Part of a small language model's weights: vocabulary 2048.
Each number is 128 + 24 x the weight over its row's rms, rounded and kept within 0 to 255. Layers, rows and columns count from 0. The size above them is the row's rms in percent of the matrix's.

# layer 3 attention output (transposed), 128x160, rms 0.0774, rows 30-44,94-107, columns 0-159
size [109 102 105  97 107 117  95  99 112 112 103  93 100 106 110  92  93  96  92  94  84  94  89  82  90  94  98  89  96]
[[139 143 148 108 119 103 125  97 132  89 139 134  88 155 133 117  85 125  82 177 138 105 114 122 146 172 151 155 134 118 142 176 190 107 124 132 129 165 181 119  94 122  91 133 115 129 118 137 150 153 104 168 164 130 129  93 114 161 146 128 143 151 140 148 132 160 179 133  79 128 124 126 123 125 143 130 135 145 136 101 132 116 132 123 134 171 137 150  99 126 110 164 137  88  80 153  99 129 137 133 145  96 123 102 136 105 115 162 121 161 161 126 111 129 113 123 132 104 124 112  91 116  86 154 169 147 146 135 141 122  76 112 133 121 138  98 154 140 147 108 132 128 107  94 103 156 135  79 130 151 150  56 111 128 106  96 118 125 133 129]
 [113 102 171 126 136 112 152 151  97 134 112 141 180  99 132 131 168  87 135 168 160 135 149 125 165 127  89 113 145 122  68 152 134 136 151 169 126  76 102 119 141 154 154 108 153 170 162 118 129 116 143 143  79 158 115 108 102 143 151 128 128 110 123 160 116 127 122 132 122 171 137 129 147 133  96 121  91 139 154 117 159 173 101 136 120 137 123 172 115 136 124 145  93 126 146 145 136 134 118 155 117 131 163 132  87 144 105  92  71 117 158 113 157 127  98 150 162 117 136 108 137 123 137 102 138 100 156 107 124 127 100 135 111  93 109  96  97 163 162 131 128 136 128 152 151 130 159 140 147 140 112  71  84 129 152 132 173 150 138 142]
 [136 128 150 134 180 126 136 124 124  61 102 146 149 178 146 127  80 139  83 139 129 143 106  89 162 141 120 145 122 152  98 103 142 161 135 113 101 101 123 171 136 146 142 101 140 151 172  70 129 164 147 151 130 143 158 113  95 128 104 110 127 133 164  98 126 142 104 170 143 143 109 118 124 115 123 105 121  93 119 109 166 102 144 115 101 107 121 129  90  93 123 116 144 109 110 112 120 118 150 101 106 184 133 110 181 128  92 133 137 165 144 132  96  84 124  99 113 116 112 128  81  94 113 140  84 151  92 173 155 139 143 124 135 122 133 102 134 128 149 109  80 143 127 139 129 126 123 165 153 133 111 121 139 151 108 122 133 106 163 126]
 [107 144 152 127 116 125 156 142  97 127 115 119 164 160 144  95 110 148 151 120 107 143 205 162 159 151 162 141 121 128 124 130 149 157 127 129 112 122 103 139 151 119  82 116  99 117 110 126 145 102 156 109 168 121 130 130 120 104 127 132 101 161  99 119 147 127  95 126 132 127 113 144 136 158 104 122 137  98 154 140 157  80 134 134 163 146 100 160 124 120 108 116 140  88  92  78 148 114 165 156 122 174 132 173 102 134 131 103  98 153  89 132 122 143 110 109 112 141 113 144 118 101  91 125 157 117 175  36  89 128 111 117 142 139 128 116 133 145 162 128 126 127  90 115 107 124  92 126 134 142 160 157 177 138 152 144 106 120 156 140]
 [127 141 175 103 100 155 142  67 123 108 129 123  92 126 155 156 103 112 104  80  65 127 125 107 122 140 143 131 154 130 140 101 119 125 101 146 137 138 142 114 140 144  95 168 167 128 130 131 152 154 147 136 125 130 168  93 128 119 178 137 123 140 111 120 158 150 120 122 132 130 138 125 128 155 114 147 173 126 169 114 147 117 122 165 161 105 150 143 149 167 175 187 118  92 168 146 115 156  97 103 159 163 165 165  78 132  94 167 128 141 141 118 138 113 130 106 120 126 136 116 143 124 121  95 120 172 139 117 127 148 134 137 162 114 126 105 109 124 149  81 113 127  94 175 143 117  92 115 134 135 148 122 126 132 135 173 163 156 156 145]
 [165 115 125 161 148 141 139 131 179 134 130 168 116 116 139  93 118 109 147 176 151 137 137 106 159 111 134 100 112 155  80 137 111 135 119 169 148 122 115 179 120 122 153 160 126 149 113 119  97 156 111 152 139 132 173 169 134 123  95 127 109  95 118 147 143 143 145 125  83 106 119 115 118  56  95 145 108 141 124 106 132  89 116  83 145 140 102 120 156  92  99 127 108 153 182 129 129 144 109 110 145 123 133 141 168 135  77 144  99 109 151 156 133 120 135 130 138 115 149 154 119 155 131  86 171 127 102  97 154 139 152 115  92 133 136 129 140  97  82 145 109 130 154 121 131 160 140 136 102 141 109 111 193 125 152 134 155  98 134 127]
 [ 96 151 111 129 149  91  94 155  98 129 119 150 141 126 103  88 113 122 133 121 148 117 172 131 139 173  94 108 111 132 128 124 124 155 133 123 133 196 111 150 173 165 164 129 100 149 160 157 152 145 106 156  97 113 136 128 165 189 133 154 104 148 135  91 116 124 142 109 141 137 118 180 160  85 109 169 103 144  86 146 139 129 104 125 131  67  90 165 166 113 119 132 170 130 138 121 137 120 125 125 115 146 117 129 128 108 116 135 180 113 161 142 144 147 137 152 107  83 125 124 166 120 122 147 163 132  91  89 116 162 129 142 127 126 126 119 124 119  72 124 107 113 137 145 137  79 114 124 139 123  96 123 130 114 144  92 122 107 112 117]
 [191 130 150 149 126 134 131 106 134 107 125  84 137 125 125 138 161 133 165 135 103 140 119 100 134 133 137 173 109 127 144 149 123 115 165 161 107  95 124 122 136 100 183 135 150 130 125  91 116 102 128 109 150 149 123 104 101 131 178 150 113 111 146 122  98  78 149 120 106 126 156  68 127 136 154 139 132 122 107 118 146 123 109 111 128 128 154 144 141 125 134 115 136 115 140 148 112  98 126 132  94 179 130  88 138 133  67 139  92 146 156 108 110 140 161 103 183 118 109  70 128 139 119 102 103  97  96  88  72  91 115 163 112 112 145 130 120 160 121 118  97 125 133  82 126 115 112 119  94 111 123 144 128 114  81  78 138 137 137 140]
 [100 153  92 157 164 132 139 171 133 168 148  92 113 162 124 131 138 139 137 133 172 139 154 116  84  78 161 132 180  93 145 172  91 115 189 152 100 158 134 143 126 118 125 108 149 123 138 116 166 138 187 151 148 138 122 136 155 148 166 172 132 134  95 118 109 122  96  89 112 141 145 109 177 118 124  95  89  63 105 106 144 119 150 100 115 126 133 184 130 146 134 160 138 106 129 105 117 105  97 116 140 138 142 150 135 128  93 122 110 147 158 131 107 111 144 111  99 104 124 126 110 138 122 116 122 103 104 175 139 105 155 118 114 109 135  80 145 129 126 118 136 135 152 165 152 121 136 126 139 125 116 122 152  98 114 138 102 122 135 108]
 [135 139 112 102 151 130 151 107  88 105 103 123 118 146 108 155 128 118 125 109 141 118 137 148 101 160  78 174 147 153 124 139 105 143 117 149 107 137 175 145  99 110 122 141 128 133 130 109 135 124 152 149 141  95 138  90  93 177 131 145 131 145 109 125 137 137  95 173 117 141 107  90 147 148 121  77 108 136 105 104 109  90 113 148 114  75 158 164 185  70 125 122 150 126 126 112 130 104 131 141 148 143 130 105 121 128 124 148 121  98 120 152 107 117 109 148 149 101 116 113 126 168 122 122 190 104 125  79 104 122 147 165 121 135 152 137 145 107 130 110  84 121 119 106 146 115 144 131  63 190  85 137 120 114 153 101 101 121 133 165]
 [158 148 140 122  87 144 136 155  82 155 107 119 119 124 140 181 129 120 132 141  91 130 125 169 140 103 159 111 126 147 105 137 151 132 138 118 142  97 159 144  99 150  93 120 167 145 156  78 148 119 130 105  54 135 126 125 119 163 155 147 149  96 103 101 136 101 108 130 123 129 145 184 109  77 138 133 103 129 172 110 103 159  95 106  93 118 148 130 122 127 125 106  91 145 112 105 103 119 120 145  89  86 115 145 121 103 147 143 138 133 105 130 176 158 129 124 103 111 141 155 191 113 103 115 124 141 147  68 114 128 102 126 139 121  89 125 102 117 108 167  94 137 144 140 125 134 103 124 158  96 124  95 130 123 138  92 135 142 159 133]
 [174 152 146 147 120 159 155 107 168 147 139 116 138 149 164 130 168 107 105 185 130 105 140 121 111 155 121 178 163 124 134 151  72  94 134 115 135 158 154  81 123 128 126 134 167 127 169 153 129 141 122 132 108 208 136 130 116 148 121 127 127 121 156 142 128  95 159 116 119 140 120 145  84  98 152 136 120 132  93 126 164 120 146 140 110 144 103 147 134 101  87 138 119 103 149 167 131 128 143 101 113 156 100 157 152 127 115 151 153 142  97 150 136 131 142 134 132 122 161 110 129 110  55  88 121  91 126 116 124 134  92 125 162 135 137 139 140 133 130  82 154 123 108 124 119  93 143 153 146 140 130 113 109 167 101 122 120 132 150 188]
 [121 106 153  94 180 142 147 114 126  88 122  81 123 121 128 120 145  99 103 153 101 140 107 145 135 144 129 102 135 122 111 134 105 147 180  73  66 123 128 148 152 161 129 136 143 136  95 134  93 134 148 143  99 130  86 125 118 156 119  94 126 110 141 162  89 161  90 111 127 148 170 144 131  93 144 133 110 126 135 135 125 106 151 108 125 126 119 130 121  69 135 155  97 103 187 121 110 152 120 174 166 101 142 101  92 107 117 115 104 124 104  96 123 118 126 107  89 119  88 120 130 101 151 144 165 117 100 112 128 121 145 115  98 125  83 146  92 132 125 118  88 142 101 160 101 111 183 157 143 142 113 135 118 126 100 116 118 129 122  94]
 [132 129 155 131 104 128 148 118 101 143 148 112 134 137 167  98 101 159 115 137  82 138 157 115 153 165 120 106  75 151  93 133 127 142  89 143 133 137  91  85 162 116 118  89 136 137 118  95  92  98  95 113 106 134 147 122  88 166 125 158 141 150 128 111 106 114 125 142 119 112 162 157 125  99 114 131 105 190 112 153 119 147 119 131 129 132 122 143 128 122  99 127  61 152 144 124 150 126 124 147 118 166 157 128 132 117 115 137 135 176 164 142 132 105 145 107 133 127 157 143 151 123 111  84 126 119 122  90  69 168  95 124 126 162 102 123  93 107 122 153  81 114 127  76 157 112 137 110 131 111 164 128 112 123 133 164 136 185 153 122]
 [130 155 106 143  83 136 134 104 141 120 138 152 108 146 106 156 128 157  87 113 148 131 112 104 103 102 162 105 131 125 121 185 159 150 165 103 141 109 108 121 125 104 102 120 106  90  90 129 129 166 131 117 141 119 117 130 133 109  85 153 140 174  92 122 125 140 123 136 146 151 116 143 114 158 111 147 111 144 177 172 127 115 126 139 100 112 113 157  84 177 125 132 149 130 115 123 115 147 132 121 159 110 121 156 134  97 139 150 121 102 192 163 148 103 122  99 149 151 101  94 151 111 151 137 199  78 155 137 108 134 139 140 134 129 151  76 128 127 189  90 140 153 140 107 115 119 154 162 136 140 151 113 108 127 136  86 121 135 105 103]
 [102 136 115  78  93 138  97 143 167 140 143 128 178 112 103  93 134 129 138 113 118 126 128 144 125 121 116  97 143 170 175 126 128 125 130  62 126  76  97 130 149 130 169 102 152 142 181 121 111 121 124  76 104 144 131 151 127 153 113 155 109 148 174 180 101 134 105 102 125 165 158 162 141  95  94 108  96 101 123  98 107 151 122 161 132  93 127 126 105 121 125 148 104  99 133 131 130 168 125 101 117 180 129  91 140 133 103 128 114 115 118 112 112  94 138  98 130 148 161 104 105 121 121 154  99 144 139 138 129 141 139 178 131 153  94 137  84 127 120 121 115  87  80 120 137 104 116 139 123 129  88 111 115 141 139 139 139 124 110 158]
 [121 140 124 120 101 123 120  93 143  90 126 121  93 145 114  79 133 150 119 114 131 145 128 124  93 177 162 134  95 138 183 158 121 180 105 102 138 149 163 164 119 126 186 127 170 117 126 154 164 132  96 105 123  67 141 127 150 145 116 130 125 135 143 124 129 127 121 142 123 123 125  91 173 121 170 146 166 147  78 132  96 164 168  83 142 141 136  82 113 130 119 119 149 116 149 137 138 146 125 120 161 125 139 119 133  75 152 146 126 142 130 112 123 131 110  99 117 153 146 129 126 157 118 166 128 114 138 148  98 148  95 112 152  94 145 151 105 128 121 130 112 130 147 135  88 102  89  76 129 106 111 114 155 125 106 114 141 187 163 145]
 [115 100  99 144 143 143 138 126  99 141  92 130 120 135 148 149 126 146 150 107 117 140 126 114 116 193 172 128 114 102 148 129 141 114 129 131 107 188  82 131 141 121 160 112 101 117 116 155 165 180 137  89  90 144 152 121 136 169 134 154 105 135  97 166 114 133 144 143 116 132 140 107 111 151 114 147 125 144 161 150 134 183 143  75 163 155 104 120 133 150  98  97 149 129 160 168 117 121 145 152 108  97 149 142 148 150 110 145 109 120 127 129 143 111 137 139 170 113 107 150 113  87 123 143 127 117 126 161  56  86 141 121 105 131 165  94 128 137 111 142 128  99 121 105 160 146 147 101 133 152 122 139  99 189 156 159 146 101 120 118]
 [135 129 133 106 147 154 142 137 140 137 116 129 128  89  94 169 142 149  90 135 148 119  89 145 153  95 125 108  96 115 147 150 125 116 135 171 115 102 129  94 134  94 145 145 139 127 100 119 134 173  99 142 191 192 162 123 110 126 152 136 164 132 102 118  84 124 149  94 166 127 123 142 108 114 119 104 132 117  76 126 105 134 135 102 117 138 136  98 142 134 124 114  99 107 140 129 151 159 146  76 153 144 110 122 114 178 119 127 124 154 108 165 112 141 105 176 117 126  66 142 161  93  98 137 167 124 105 160 137  82 161 165  96 144 132 116 140 101 126 135  95 159 120 153 125 121 164 106 161 133 121 111 168 117 150 121 114 126 101 139]
 [137 163  98 158 137  91 101 118 154 147 163 138 111 112 105 115 103 123 195 132 123  82 152 109 101 181 108 148 107 118 134 157  96 130 156 121 112 166  98 125 115  77 120 121 148 130 149 142 115 116 127 127 153 124 114  84 147 104 131 147 139 115 115 105 146 119 117 116 154 144 135  82 168 111 164 126 137 110 136 153 109 114 126 124 140 140  89 135 117  99 159 114 101 122 186 103 172 134 116 127  99  83 134 146 166 108 122  92 115 121 163 134 123 109 136 126 171 139 161 139 121 143 152 163 108 110 108  88 174 104 144 123  92 120 134 150 139 112 138 129 161 173 112 141  70 148 145 148 163 155 165 149 138 104 136 100 116 148 145 116]
 [132 128 118 103 165 129 126 126 111 106 131 111 147 132 132 154 118  97 124 166 169 113 114 175 101 110 113 160 160 138 111 133 130 123 123 138 132 106 131 124 135 131 150 141 130 127 130 127 144 121 109 153 121 121 155  88 153 160 141 125 132 139 168  90  82 159 159 151 148 120 142 150 121 162 141 100 148  77 117 143 113 154 136 123 144 111  86 102 127 101 120 130  96 115 129 135 125 180 154 126 182 188 101  96 181  97 123 117 118  95 120 130  95 132 102  99 164 173 116 117 123 146 129 168 112 147 151  65 125 108 177 138 112 158 102  82 117 123 112 136 147  86 118 139 108 164 144 112  79 131 117 129 133 105  84 163 140 149 119  95]
 [134 128  88 124 119  99 129 127 151 112  95 136 107 120 131 174 123 130 127 142 120 171  97 138 123 114 163 151 107  93 115  92 117 124  96 101 112 106 148 144 119 112 110 169 121 112 165 146 110 152 144 112 131 153 145 194  99 109 147 156 173 136 107 141 113 131  84 133 112 138 147  80 106 179 175 115 164  99 106 140 149 127 139 109 104 114 130 120 120 120 119 112 161 132 105 115 115 138 114 122 111 103 164 115 119  99 108 107  94 110 104  90 100 102 173  77 145 141 174 159 170 140 141 117 152 136 125 117 131  74  93 126 130 100 134  97 102 122 171 127 114 166 141 122 150  79 103 150 138 142 105 112 107 137 133  96 113 133 166 147]
 [124  83 129 150 125 120 114 165 148  89 118 123 164 128  90 136 149  75 112 134 127 127 107 120 132 132 131 141  84 135 147 123 134 146 145 122 116 155 203  80 102  98 159 137 119 159 111 111 118 134 118 122 111 161 131 140 100 109 142 108 151 127 138 152 105 157 130 136 154 178 119 126 125  77 123 175 121  87 109 126 146 127 127  88 138 135 127 152 103 139 120 152 127  97 107  93 113 112 135 132 120 128 170 136 154 115 178  82 203 164 134  97 128 137 120 131 107 133 121 129 150  95 127 113 153 120 113 129 175  64 137 126 121 127 125 157 132 173 147 181 130 164  92 184 143 136 141 144 118 112 132 144 137 107 141 132 137 137 125 135]
 [158 170 114 106  90 148 109 103 111 119 115 152 146 106 143  85 145 122 123 106 141 108 122  99 111 113  94 129 194 132 114 124 157 137 163  91 110 100 123 116  89 110 130 139 163  94 133 121 127 131  85 134 124 115 114  98 131 180 121 152 137 120 146 110 161 150 146 159 116 139  68 172 106 173 107 133  96 156  83 127  99 167 111 118 155 113 137 115 137  70 107 133  99 147 120 151 145 162  81 146  95 110 135 120 141 126 105 121 114 113 125 154  88 132 138 119 131 104 115 124 140 120 124 119 143 114 133  79 112 131  98 145  84 123 124 143 152 104  74 134 150 138 130 158 130 125 167 161 156 161 139 132 156 109 110 159 171 113 113 116]
 [ 79 149 147 158 151 118 111 141 101 140 153 145 155 167 111 112 152 119 142 147 152 156 115 174 108 113 101 125 142 124 142  97 112 135  97 124 132 137 103  96 130 138 155 117 176 119  97 141 111 119 108 131 143 132 109  92 133 111  99 108 148 153 140  88 179 140 119  96 116 153 134 169 108 146 131 128  87 131  82 133 138 144 102 125 170 166  96 139 119 116 140  81 149 114 156 168 126 137 104 158 155 128  83 167 132 106 127 138 143 156 145 126 103 150 161 121 141 153 155 115 143 100 156 145  87  82  95 119 166  93 125 142 110  93  93 121  88 157 108 146 135 113 135 151 161 158  91 128 113 118 155 119 150 136  87 118 179 115 124 142]
 [109 144 159 111 140 166 105 131 164 146 105 122 104 124 144 134 120 141 123 154  94  62 127 191 125 160 107 124 138 146 134  85 136 141 131 137 166 104 102 124 143 109 146 147 122 115  94 124 138 173 119 152  99 118 141 156 143 128 128 123 145 119 135 122  91 144 111 116 130 108 125  70 113 182 131 140 107 160 158 127  91 126 130  98 136  93 135 118 144 115 104 121  92 146 163 188 122 103 144 134 153 177 102  97 163 138 122  92  95 144 101 150 126 155 114 104 133 117 119 128  98  99 147  68 139  71 125 116 141 102 108 104 133 172 139 108 119 112 102 138 156 109 109 138 112 112 152 114  78 144 160 131 116 117 121 159 110 126 114  87]
 [127 131 145 126 134  81 110 159 100 142 104 118 107 113 116 123 111 153 130 137 136 112 165  91 137 118 117 117 168 115 148 122 124  85 147  91 117  99 132 168 148 123 118 119 165 124 117 154 152 125 125 138 212 143 138 127 156 130 124 149  84 125 114 158 128 131  82 129 112 135 135 106 130 168 164 119 131 135 151 153 124  92 102 102 129 158 147 124 121 140 153 110 159 169  92 111 147 165 140 144 105 121 115  78 134 136 167 128  88 103 137 127 148 134 131 136 138 120 138 143  95  77 107 150 117 104 103 155  96  74  74 145 110 136 124 124 172 144 164 112 168 128 203 144 157 122 136 120 129 117 131 120 138  92 130 137 102 146 139  87]
 [106 137 126 150 100 126 132 110 129 154 143 118 109 113 168 113 119 136 138  97 118 124 168 123 203  78 164 122 112 108  94 133 116 133  81 168 147 162 133 147 121 117 107 133 110 170 117 109 142  92 127 152 161  80 184 104 100 128 183 130 162 147 125 114 115 137 130 125 109  85 141 144 160 144 128 108 148 150 132 111 117 167 126 178 122 147 132 156 142 167 158 149 153 128 127 103 138 128  92 156 113 142 121 153 118 148 146 130 133 123  82 136 110 104  78 178 107 131 145 151 121 124 124  88  78 145 127 159 132 113 116  87 126  96 140  97 103 122 154 105 113 132 128 115 102 128 143 125 116 159 119 134 136 151 134 172 119 173 101 114]
 [122 113 128 126  97 107 140 110 106 117 105 167 149  95 111 122 179 138 114 101  72 104 145 112 138  82 122 152 124 116  80 132 132 108 135 127  69  90 120 113  87 108 129 178  92 150 168 124 121 124 155  98 131 131  93 106 140 130  93 150  92  89 140 152 137 165 117 126 150 179 116 144 116 146 121 133 127 114 150 161 160 138 117 126 125 121 125 149 163 122 149  68 128 119 122 157 111 139 112 103 107 129  79 169 129 152 121 131  95  98 134 155 103  97 133 162 136  95 104 163 125 106  90 131 119 109 113 124 134 140 129 116 107  77 127 118 123 136 120 128 183 127 141 136 145 117 113 121 106 120 125  91  99 148 159  98 175  85 125 142]]
# layer 3 attention value, 64x160, rms 0.0776, rows 31-44, columns 0-159
size [ 91 104  93 102 108  90  89 104 103  99  89  91 104 102]
[[106 137 118 156 139 141 126 128 131 109 109  97 119 119 135 123 100 142 128  89 115 142 168 143 140 104 124 149 116  99 151 153  92 154 122  96 149 153 146 130 100  65 141 113 127 148 178 149 124 134 174 163 143 174  95 132 118 100 129 106 161 141 112  78 122 166 170 149  69 147 120 156 131 153  99 131 169 157  88 129 137 130 158 113 150 113 163 118 119 127 111 158  96 136 114 156 131 124 114  57 120 119 136 114 144 133 121 134 114 107 116  91 141 132 112 127  85 168 123 137 130  84 117 123 134  89 104 145  99 118 110 139 141 129 122 128 108 144 100 151  66 152 107 139 100  95 151 102 142  84 126 140 115  90  96 162 112 145 132 132]
 [157 113 133 138 140 103 122  81 138 135 115 144 136  71 160 141 101  98 136 128 138 126  94 114 173 164  93 108 129 136 138 119  99 139 142  86  86 116 149 121 121 105 142 125 128  75 154 166  92 130 141 130 102 137  81 157 145 124 155 144 139 128 139 122 176 124 133 160 148 100 100 113  95 152 102 136 143 120 117 159  92 136 111 123  88  82 122 141 137 152  90 114 134 101  98  96  86 147 169 173 181 106 120 131 166 156 123 121 108 115 113 136  89 112 120 106 119 120  84 159 143 126 119 125 109 143 136 134 114  86 113 138 127 103 103 147 127 177 141 147 107 136 159 179 136 142  96 126 156 128  79 130 148 153 121 126 151 154 133 146]
 [122 107 155 129  99 116 121 149 148 122 129 151  88 140 125 121  75 130 131 132 134 121 138 153 127 166 134 113 113  91 176 147 147 131 138 151  92  93 143 105 142 154 150 126 148 128 134  96 155 149 132 132 137 121 115 138 117  97 150 149 140 106 114 119 158 128 157 145 141 114  87 125 152 127  98 120  92 103 145 118 187  91 103 132 105  85 164 160 106 125 117  99 123 140 121 109 150 129 126 133  92 162 142 195 112  92 174 112 163 138 112 142 165 136 158 135  79  73 130 176 107 102 110  94 105 103 143 112 119 119 125 134 125 142 116  91 101 153 130 111 109 118 150 148  89 112  88 101 127 141 184 102 168 131 110 133 105 130 174 144]
 [150 114 117 122 102 109 164 162 111 114 105 151 151 152 122 137 138 114 136 131  94 141 146 137 104 151  82 126 147 119 123 105 131 135 125  36 120 119 116 145 122 118 145 112 133 164 111 123 117 165  91 146 102 131 170 109 148  81 147 139 102 144 127 102 149 133 132 129 171 106 138 134 153 150 120 160 146  96 115 147 106 145  88 152 115 168 154 181 126 144 161  89  94 124 142 137 184 105 125 100 119 121 153 135 117 135 132 130 135 123 105 136 132 138  90 120 140  95 149 126 108 130 128 100  91  83 113 158 126 138 123 152 122 126 184 105 168 125 127 101 118 112 108 132 106  98 144 199 127 149  97 126 119 116 123 200 130 155 138 124]
 [119 113 137 139 141 118 147 146 149 149  84 106  98 117 124  97  75 104 131 138 146 108 136 124 140 123 101 153 142 144 122 126 147 148  92 117 133  90 129  91 172  76 121 145 124 151 146 169 165  89  78 106 148 159 129 102 146 138  90 112 120 163 106  84 134 140  97  81 136 162 156 115 122 135 106 147 115 135 158 127 146 163 167 114 134 118 121  69 132 122  90 103 139 115 143 119 149 155 123 146 140 143  75 137 122 143  81 118 108 140 131 122 124 141 137 113 107 117 133  91 192 144 141 104 147 131  98 115 126 135 115  96 112  95  79 111 108 123 122 133 153 154  93 146 131 165 128  88 120 119  92 159 141 158  83 135 144 112 102 119]
 [149 142 105 160 106 117 110 143 141 115 150 156  82 147 116 134 164 156 120 165 171 124 117 133 153 130 144 159 115 149 127 130 121 152 109 102  63  81 168 166 162 143  80 114 134  66 142 131 140 108 151 142 136 143 123 112 104 130 111 182 120 116  95 142  90 143 149 135 104 183 113 170 112 105 130 123 150 129 150 105 122 102 106 114 145  84 105 120 155 174 116 129 129 142 111 137 141 117 135  79 111 116 106 141 104 155  68 139 126 104 114 124 114 104 167 120 146 135 169 121 160 152 151 134 128 160  83 164 117 121 129 121 121 141  94 155  92 157 139 128 165 142 123 172 166 122 139 157 135 143 144 115 138 118 123 134 114 125 115 122]
 [112 127 150 100 121 142 102 130 117 140 138 155 140  99 119 134 131  97 166 122 115 143 147 158 124 145  99 110  98 162 115 128 149 184 101 109 146  73 108 109  88 107 133 107 135 145  96 140  89 100 156 144 172 162 109 146 103 137 125 101 107 111 138 119 129 105 144  82 144 112 141 126 111 149 158 148 104 102 130 154 112 162 141 120 164 100 141 122 131 108 141 139 101 141 102 132 110 116 137  72 120 111 118 143 167 126 136  68 153 116 159 124 111 103 187 146 142 103 111 146 150  70 103 137 104 142 154  85 128 146 109 124 100 140 157 164  98 135 143 108 104 134 144 154  97 133 142 101 133 110 116 150 127  73 144 138 141 153  71 164]
 [133 147  99 109 145 161 108 148 106 127 150 153 100  63 131 162 140 112 118 150  83 130 130 121  57 135 129 133 141 134  93  96 151 133 121 129 123 113 165 116  91  97 111 103 130 109 172 102 107 136 139 107 148 192 144 138 140 158 127 141 139 137  95 131 148 132 135 159 154 157 144 109 136 126  88 124 174 136 115 143 125 169 156 150 154 127 149  90 171 159 130 119  93 138 160 112 146 157  99 151 131 118 136 121 154 148 161  82 136 143  93 161  79 131 159 139  91 129 146 132 114  80 131 119 121 118  89 107 145 128 139  97 130 108 120 134 166 123 114  97 155 127 156 146 137 147 105 119 144 153 126 110 164 155 125 111 104 155  86 104]
 [137 138 128 129 176 136 161 110 133 128 100 140  94  82 139 111 101 115 121  98 134 128 134 135 142 105 138 143 125 138 119 118 153 145  97 100  67  69 121 143 152 159 143  87 131  92 132 180 105 135 181 117 150 111 114 106 110 119 140 108 145 168 118 111 165 119 155 142  86 122 120 128 134 175 143  98 105 115 131 120 153 167 142 130 163  92 128 125 112 153  94 154  84 144 122 137 188 135 106 148 142 137 115 150  80 114 113  93 163 109 164 158 125 122 168 143 136 118 130 100 120 126 141 152 102 153 106 123 126 102 111 155 135  76 143 104 112 118 129 170 130 145 126 136 146 122 153 115 121 146 170 146 133  79 115 184 135 119 118 128]
 [117 120  78 149 117 141  89 133 111 121 105 103 133  95 115 118 148 115 104 122 150  94 174 164 172 135 125 149 119 116 110 114 115  64 125 158 139 136 171 116 158 180 157 126 135 134 141 111  93 146 114 175 110 121 105 132 145 201 135 112 133 179 153 131 126 149 119 157 164 149  81 119 106 149 132 136 149 138 164 136 140 112  91  93 160 119 133 142 134 154 125 103 126 116  98 178 115 143  99  96  94 111 117 125 120 176 142 135 107 121 111  89 178 128 122 101 118 107 119 106 137 136 135 108 124  84 112 152 126 147 122 105 119 151 149 149  99 160 130 125 145 147 101  94 133 153 108  90 124 118 142 132 132 112  86 152 144 136 143 169]
 [155 176 128 117 145 118 139 120 118 137 123 158 117 141 162 126 140 100 183 135 133 114 127 126 140 156 105 110 166 117 116 116  84 119 116 111 156 128 101 139 114 102 148 100 125 120 116  73  79 117 158 148 144 165 108 121 113 127 129 104 140 119 138 111 139 132 147 112 132 182 137  94 171 134 174 105 160 129 136 127 130 154 132 139 119 160 154 130 129  87 127  85 129  88 125 119 116 144 104 149 155 134  97 103 125  99 190 107 113 130 125 128 150 116 126 129  98  79 140 172 121 147 115 129 161 115 165 143 134 153 104 138 120 168 102 128 135 152 172 110 203 171 119 159 148  63 122 129 118 134 123 146 122 136 140 155 133 184 125 118]
 [ 80 101 123 133 139 114 142 124 130 133 202 115 158 121 139  91 157 122 116 153 111 133 127 140 134 128 109 137 149 135 108 133 127 162 149 134 119 162 166 120  97 108 147 112 129 194 116 150  64 145 133 157 146 145 116 129  83 120 137 158 104 144 126 110 166  96 129 149  89 127 147 161 107 108 132 108  91 141 135 129 171  80 143 140 101 116 157 139 166 119 158 145 137 125 117 139 141  97 105 173 136 122 131 103 117 157 103 137  83 146 102 122  91 119 130  89  78 142 132 109 136 183 126 165 126 144 126 127 105 105 137 118 112 129 124 132  95 126 103 129  96 107 117 149  97 151 107 134 149 134  71 164 155 130  83 127 148 164 145 146]
 [162 129 122 134 126 133 111  81 139 139 146 125 132 135 115 138  78  95 152 107 116 128 144 164 135 128 112 110  95 101 147 139 105  99 125 112 113  89  97 156 138 169 149 132 138 151 149 107 121 138 117 183 123 147 128 146 138 131 108 119 115 117 104 125 109 148 156  76 112 128 126 142 151 137 120 150  94 113 166  96 127  64 141 152 137 114  97 151 116 161 128 129 144 148  83 162 129 119 136  98 119 106  57 129 144 129 128 152  94 114 168 106 108 115 121 113 109  91 105 115 103 113 156 108 113  73 130 155 122 146  58 121 122 143 152 155 102 121 171 121 146 129 147 138 101 130 155 146 116  71 112 130 135 150  77 160 153 147 163 114]
 [130 143 161  98 161 142 163 121 135 121 126  96  92 146 103 145 150 140 127 164 129 159 123 112 123 153 123 147 125  72 127 119 138 149 156 154 111 159 141 165 174 138 141 103 113 125 160 125 147 144 141 116 136 102  90 136 162 113 131 141 111 161 121 194 131 133 130 167 138 132 121 142 137 163 150 124 151 132 155 128 104  77 133 112  79 133 174  87 139 103 158 106 108 147 112 120 175 151 106 102 119 124 131 153 128  94 110 125 136 104 138 169 128 167 150 123 142 103 118 144 143  95 125 100  92  67 153  80 113 121 145 116 148 111 113 171 168 173  93 148 123 146 153 106  96 139 165 132 105 158 137 105 141 142 166 139 128 114 145 134]]